python train.py --n_kv_head=7 --activation="geglu" --attn_scale=0.162 --tie_embeddings=false --parallel_block=true --extras=["capped logits"] --init="uniform" --init_std_qkv=0.0325 --init_std_up=0.0325 --init_std_down=0.0 --lr_mult_up=1.24 --decay_shape="linear" --batch_tokens=65536
Each number is 128 + 32 x the weight over its row's rms, rounded and kept within 0 to 255. Layers, rows and columns count from 0. The size above them is the row's rms in percent of the matrix's.

# layer 10 MLP up, 576x224, rms 0.143, rows 497-515, columns 112-167
size [100  86  97  99 106 112  92  99  91  94 101 103  96  96 105 100  93  94  92]
[[151 100 141 178 120 128 147 109 124 147 142 169 100 110 115 151 113 163 119 131 166 105 141 134  83 175 192 154 123 141  64  96 126 160 142  86 145 107 122  86 125 130  98 171 163  83 134 143 145 114 136 153  93  99 156  83]
 [130 122 119 104 122  80 143 149  55 140 127  70 120 151 112 140 144 142 149 138 113  93 130 127 129 135  59 135 107  94 149 164  84 188  87 161 107 129 187 152 146 119 117  68 158 107 182 114  96 133 112 101 154 122  95 133]
 [101  92 142 160 138  82 131 158 162 130  88 156  68 161  99 114 103 135 137 160 154 122 143 127 156 130 107 117  58 153  66 118 117  80 113 122 175  77 130 117 131  83 138 160 151 100 216 111 170  69 112 140  88 166 134  97]
 [106 185 156  63 137 160  93  73 120 156 151  77 180 139 130  53 162 131 169 105 157 202 117 193 148 117 163  91 117  68 101 149 112 125 129 134 120 133 142 210 171 193 121  88 122 134 156 144 107 133 117  91 154 156 157 130]
 [176 140 161 149 125 132 137  92 117  92 110 114 113  92 146 130 101 169 134 116 110 153  92 128 157 108  98 116 126 115 165  92 164 205 199 109 167 108 104  79  80 147 147  97 141 104 103 127  83  98 102 115  87 109 121 105]
 [ 83 120 122 168 143 150 121 158 119  81 121 130 135 110 140 148 132 143 128  90  96 146 193 137 168 144 159 153 121 118 124 120 158  90 145 145  77 145 135 122  84 122  85 110 115 132  61  47  92 212 151  98 114 153 140  61]
 [114 111 157  92 101  91 154 189 136  83 202  96 140 155  76 109  92 137 130 134 155 139  72 112 105 155 149  96  97 143  22 130 160 133 106 125 138 128 130 206 145 149 115 145 121 153 117 131 146 207 153  98 133 158  98 147]
 [228 121 121  84 103 144 162 121 148 136 123  78 140 118  58  75 171  85 132  62 134  95 132 134 150  84 102 123  82  93 112 169 181 111  95 136  92 190 109 142 135 136  97 100 101 105 165 193 138 120 144 133 194 107 112 167]
 [105 109 107 143 109 138 136 150 186 126 112 164 164 184 137  94 130  72 208 136 141 169 121  86 132 167 140  22 104 145 147 110  57 123 139 181 123 129 118 102 181 153 112 125 133 134 148 142 174 137 125  97 133 123 139 152]
 [ 93 108 100  98 120 127 129 200 181 125  90  99 117 168  87 171 144 157 103 129 113 170 127 186  83 130  46  97 115  49 186 191 144  92 116  62 138  36 111 168 131 112 127 141  80 175 127 107 135 142 140 123 141  72 141 104]
 [157 155  92 142 119 147  89 156 117 166 146 161  98 114 163 115  95 137 202 166  54 130  99 206 129  97 132 116 145 208 133  98 143 177  90 133  95 116 115 173  91 186 127 188 146 166 136  90 118 174  97 159 180 125 122 149]
 [102 133 133 154 105 170 153 127 167 195 149 111 154 116 156 154 102 121 112 135 134  70 120 155 132 119  73 143 102 109 140 182  68 123  65  51  98 151 124 147 158  73 199  87 205 138 132 163 177  83 125 111  95  88 130 103]
 [ 50 125 132 123 120 100 114 150 173 137 117 145 167 155 136 110 181  51 101 127 178  89 148 151 147  70 120 167  78  77  80 171  81  75  58 121 124 118 106 163 155  97 118 108 131 188 132 168 127 123 101 147  98  85 112  73]
 [183 130 157 137 102 107 122 163  81  89 110 112 104 111 135 158  93 195 160 106 135 139  94 202  68  86 113 101 152 147  86  85 136 140 157 155 135 155 153  39 176 179 111  63 123 149 163 126 127 156 124 186 161 168 101 120]
 [167  79 153  84  79 145 117 113 147 159 106  97  79 162  96 142 115 119 129  82  91 153 187  75 157 153 145 175 110  74 158  98  95 156 129 155 113 107 153  79 174 163 151 111 164 112 184 157 140 106 154 130 138  77 116  97]
 [102 116 191 135 126 138 109 213  98 154 122 166 138 135 152 124 103 162  95 144 111 102  71 106 140 147 145 138 159 186 107 135 126  96 142  97 129 180 165 156 139 118  64 136 146 124  81  69 113 116 162 114  63 116 212 106]
 [114 131 127 158 170 102 139 126 136 137 132  81 113 136 130  87 126 153  83 101 171 101 133 122 157 122 131  93 110  79 144 190  98 156 123 193 138 108 143 121 139 141 146 134  81  41  94 180 151 144 137 134 130  96 109 102]
 [159  82 135  96 121 133 128  86 199 162  97 159 183 126 123 181 211  89 111  79 120 131 116 116 137 119 143  92 157  95 161 153 132 142 125 185 121 169 127 127 139 114 184 154 157 172 154 103 144 155 165 165  93 110  98 143]
 [ 76  93 114 138 114 125 115 155  97 109 152 120  76 112 108 152 131  97 121 129 136  83 137 161  80 134  97 137 124 168 152 138  65 107  57 162 111 147  58 156  88 150 126 133 102 148 109  81 126 129 138 158 160 195  92  87]]
# layer 10 MLP down (transposed), 576x224, rms 0.112, rows 497-515, columns 112-167
size [100  85  99 100 105 112  94  98  95  95 100 104  96  97 103  99  94  95  94]
[[101 154 158 155  94 159 161 125 131 190 130 111 152 119 125  98 190 119 115  88 147 212  92 127 105 115 109 141 154 109 140 124 152 174 196  23 158 127 136 181  86 170 113 145 140 146 138  78 115 106 131 119 105 189  87 157]
 [135 135  92 132 155 169 144 113 156 114 115 202 151 199 123 181 105 135  50  86 146 126 144 155 131 137 161 109 122 147  84 131 143 152  98 109  72 104  54 165 103 109 141 180 109  74  99 141  75 130 112 125 127 117 162 149]
 [129 116 163 142 147  86  73 172 139 150  51 133 131 137  69 171 217 130 119  80 164 144  89 197  75 157 161 116 155 163 147 140 160  84 159 141 109 124 158 109 165  85 111 105  85 111 165 149 125 190  70  84 145 154 181 175]
 [125 117 185  71 188  77 116 162  84 206 129  51 146 110 117 135 180 120 157 135 190 123 123  78 119 101  96 135 167 130 212 131 164  91  95 133 133 103 155 123 154 118 110  85 122 162 123  86 135 130 175  95 127 100 116 166]
 [102 136 160  82 106 177 136  78 181 130  88 124 158  85 169 165 139 152  79 143 188 123 149 159  78  99 134 135 131 168 163 101 160 154 137  95 155 158 101 128 188 205 131 133 172 139 144 166 199  95  97 175  53  90 159 125]
 [139 142 121 147 151 103 128  98 140 159 251 137  76 154 148 209 130 163 143 112  93 158 106 168 106 144 191 103 165 154 123 159 141  99 110 103 102  90  36 125  60  92 118 141 146 119 212  94 131 131 132 147 175 144  67 129]
 [131  66 135 139 124 175 111  85 144 144 122 153 139 184 111 157 108 128  96  68 107 154 140 166 219 124 150  88 156 145 124 122 151 142 105 209 146  92 138  87 114 122 125 177  86 131  83 142 169 129 136  72 174 140 115 161]
 [120  66 159 100  87 122 112 115  64 152 137  80 146  98 164 179 123  78 118 160 126 115 142 135 119 119 126 110  86  72  92 123 125 117  97 140  48 135 159 152  35 110 124 140  99 129 163 156 151 143 101 185 201 116  97  80]
 [132  51 158 185 110 140 104 154 116 174  86 124 125 122 134 173 144 188  80 148 133 128 114 126 162 127 105 145 133 149 154 110 125  87 151  74 120 123 152 185 110 159  97 148 120 162 121 102  73 143 173 163 162 153 117  95]
 [108 147 133 150  96  65 104  93  38 126 132 107 150 140 115  58 125 119 145 102 113  96 138 174 184  92 140  71 104 156  47  38 135 171 124  88 132 145 127 145 118 155 146 123 119  75 155 113 115 129 150  83  88 134 138 120]
 [116 127 116  50 139 138  90 163 166  99 102 115 125 128 208 117 116 191 132 141  75 136 164 108 136  89 130 192 168 147 119  69  63 118 119 159 156 105 103  72 117 104 147 153 175  95 160 182 156 105 122 126  69 131  45 133]
 [199 131 173 102 157 158 112 200 183  90 122 140 133 134 129 166 124 155 147 101 120 156 125 163 171 130 193  84 161  95 150 161 147  84 201 155 133 114 218  93 119 110 116 165  80 107 110  96  97 138 126  89 173 175 166 108]
 [ 90 107 164 172 113 109 166  84 152 129 106 106 132 145  95 160 183 154 130  91 154 160 170 106 121 148 147 128 120 152 162 142 185 104 123 123 132 121 157 108 142  86 178 118  94 123 201 113  86 108 141 178 127 151 154 130]
 [148 182 111 159 116 140 170 166  71 169  87 101  60 130 143  91 127 184 102 124 109  97 155  46 127 172 130 134 165 113 113  96 206 156  46 142 111 177 149 175  90  83 170 162  92 150 136  83 139 124  88 116 117 149 160 120]
 [133 133 110 125 164  89 144 142  95 160  93 120 168 146  89 109  80 138 141  95 150 134 167 141  79 125 153 121 142  93 168 100 174 122 104 138 131 105  81 158  81 149  91 138 147 129 195 129 187  87 132  51 131 136 190 128]
 [139 116 104  85 107 127  81 135 114 141 143 123 142 177 144 124 144 130 158 144 108  92 139 114  71 129 101 103 128 121 146 120  83 121 152 138 158 168 106 103  98 146 116 104 111 112 146 139 112 103 117 132 122 129 137 149]
 [ 99  88 138 143 101 116 117 104 158 139  90 105 137  83 119 122 121 127 109 112 143 157 155  97 148  97 134 117 107 151 170 152 163 112 146  97  88 102 129 192 119  98  64 159 126 157 149 126 119  87 112 170 136 149 158 104]
 [107 127 114 183 138 173 115 152 127 135 112  77 142  95 149 128 149  86 166 151 151 135 128 124  90 175 114  57  51 164  40 160 123 147 111  66 125 169  93 141 152 165  55 140 129  82 141 118 168 168 105 148 163  82 158 124]
 [130 149  86 150 107 150 146 132 159 146 114 135 127  67 184 123 149 144 162 122 136 114 102 138 136 113 161 132  71  83 190 166 152 182 181 117 187 115  94 137 151 165 163  85 134 165 156 181  80  72 108 118 141 162  81 121]]
# layer 10 MLP gate, 576x224, rms 0.135, rows 498-515, columns 112-167
size [ 94  99 100 100 111  99 100  96  98  95 105 100  98 101 102  97  95  95]
[[ 46 113 174 183 134 147 200 128 122 152 159 170 131 117 136 149 169 129  72 144 141 151 101 112 143 118 118  78 166 118 105 132  68 183 153 128 104 145 139 147 109 106 151 185 144 118  76 135 121  76 106  48 160 171 137 104]
 [196 138 187 217  90 194 122 160 151 104 126 156 118  90 182 119 115 154  83  77 112 155 179 119 107 116  96  89 112 148  73 104 150 100  96 100 103 107 143 143 132 137 140 125 150 151 123 111 181 114 163 124 176  73 191  80]
 [161 101 111 168 135 158 127 166 158 105 151 121  74 105 175 143 115 117 173 132 143 150 143 112 121  92  53  54 156 152 201 112 139 110 114  91 148 129  90 117 127  76 150 113 122 155  96 142 163 143  99 116 176 137 117 189]
 [186 130 168 132 130 143 127 122 117  70  94 121 105  35 125 118 129 180 173 149 120 148 115 146 118  67  86 147 145 101 161 120 190 203 112  57  93 186 107 158 110  98  88 136 135 132 140 144  74 157 119  69 111 112 138  44]
 [183 116 167  98 108 181 136 140 152 104 106 153 185 152 126 102 160 153  85 134 178 133  81 127 101 119  40 115 108 126 136  81 133 105 167 135  72 129 125 126 140  52 110 131 104  81 108 129 188  95 112  81 143 108  88 119]
 [ 95 153 169 115  45 174 104 118 122 116  73  54  88  75 161 149 142 139 182  71 161 122 153 130 126 156 120 113 124 124  81  74 113 150 111 107 169 112 143 137  70  84  79 172  94 131 126  85 161 154 147  77 121 128 186 147]
 [178 149 108 131 131 175 137 176 152 108 106  75  99 115 199 149 137 152 129 172 131 137 148 121 132 115 107 115 110 158 112  67 133 152 120 123 148 131 158 133 106 136 105 156  77 172 144 142  72 134 141 117 103  66 146  96]
 [ 77 159 149  76 136 153 126 187  96 106 138 100 128 129 128 115 118  67 161 103 130 156 146  94  86 126 153  47 127 138 103  99  82 129 128 205 163 147 150 103 131 137 169  87  68 134 117 102 159 170 140 140 113  66  80 128]
 [101 117 119 158  94 115 112 199 106  93 138 106 171 157 115  30 129  93 130 139 147 122 156 169  85 141 119 108  89 183 122  50 135 192 122 124 141 172 120 144 109 110 175 113 129 152 110  70 157 123 159  79 126 134 132 130]
 [126 173 135 159 156 178 136  99 127  57 112 178 136 102 122 140 119  75 179  53 223 126 115 150 169 139 124  86 116 164 133 123  90 163 145 107 110 150  94 141 107 152  97 139  98 102  62 118 169 148 144  83 136  76 103 121]
 [127 120 116 122 103 115 101 196 132 111  97 104 117 181 111 185  84 153 158 192 141 133 138 116 123 128 106 105 189  85 136 151  58 141 115 130 151 128 144 137 124 133  95 139  74 130 122  81 160 160 212 106 147 102 139 120]
 [150 127 173 150 138 117 135 151 117  93 115 111 143  50 117 138 152 120 136  72 137 140 201 189 152 120 119 162 127 178 156  88 101  95 158 112 110 109 113 107 111 126 141 170 133 141 140 132 103 116 124 152 115 131 137 135]
 [ 81 183 134 124 145 116 117 138 126 121 148 109 120 131 177 163 162 152 141 146 149 124 149  83 162  94 104 101 106 122 104 106 200 146 145  93 113 160 160 154 105  58 168 166 113 119 109  92 118 100 161 127 130 116 128  89]
 [174 157 106 187 142 129 104 110  91 141 125  94 115  69 142 185 159 121 132 133 117 116 135 142 155  98  86 153 198  94  77 168 127 163 175 138 125 133 111  64  48  83 128  82  86 164 118 112 155 115 119 106  99 174 153 171]
 [161  79 142 159 180 144 118 113 181 131 141  85  93 120 100 173 108  89  92 147 123 106 138 103 111 162  93 151 148 128  75 185  69 155 171 117 184 133 155 123 143 115 116 106  97 141 128 144 123 165 135  98 168 129 128 139]
 [137 217 145 131 125 146 159 147 188 153 137  88 115 111 141 160 153 133 155 172 153 144 148 106 184 178 129 148 112 121 146 161 133 122 107  85 155 101 162 136 119 129 144 128 115  95 138 135 102  97 127 108 133 123 193 116]
 [171 125  85 144 176 145  96 147 107 140 133  45 173 119 126 129 121 106 174  69 124 130 189 130 167 155 109 107 134 107 178 125 137 154 158  88 185 198 127 127 128  96 124 145  99 143 119 113 110 163 167  98 160 108 154  93]
 [173 139  85  66 134 160 129 107  95 144 128  66 121 103 111 129  84 137 167 113 154 168 188 124 143  83 116 118 114  84  92  94 111 191  85 123 100 135 119 102 115 186 114  91 163  98 134  63 140 213 198 123 109  71 102  74]]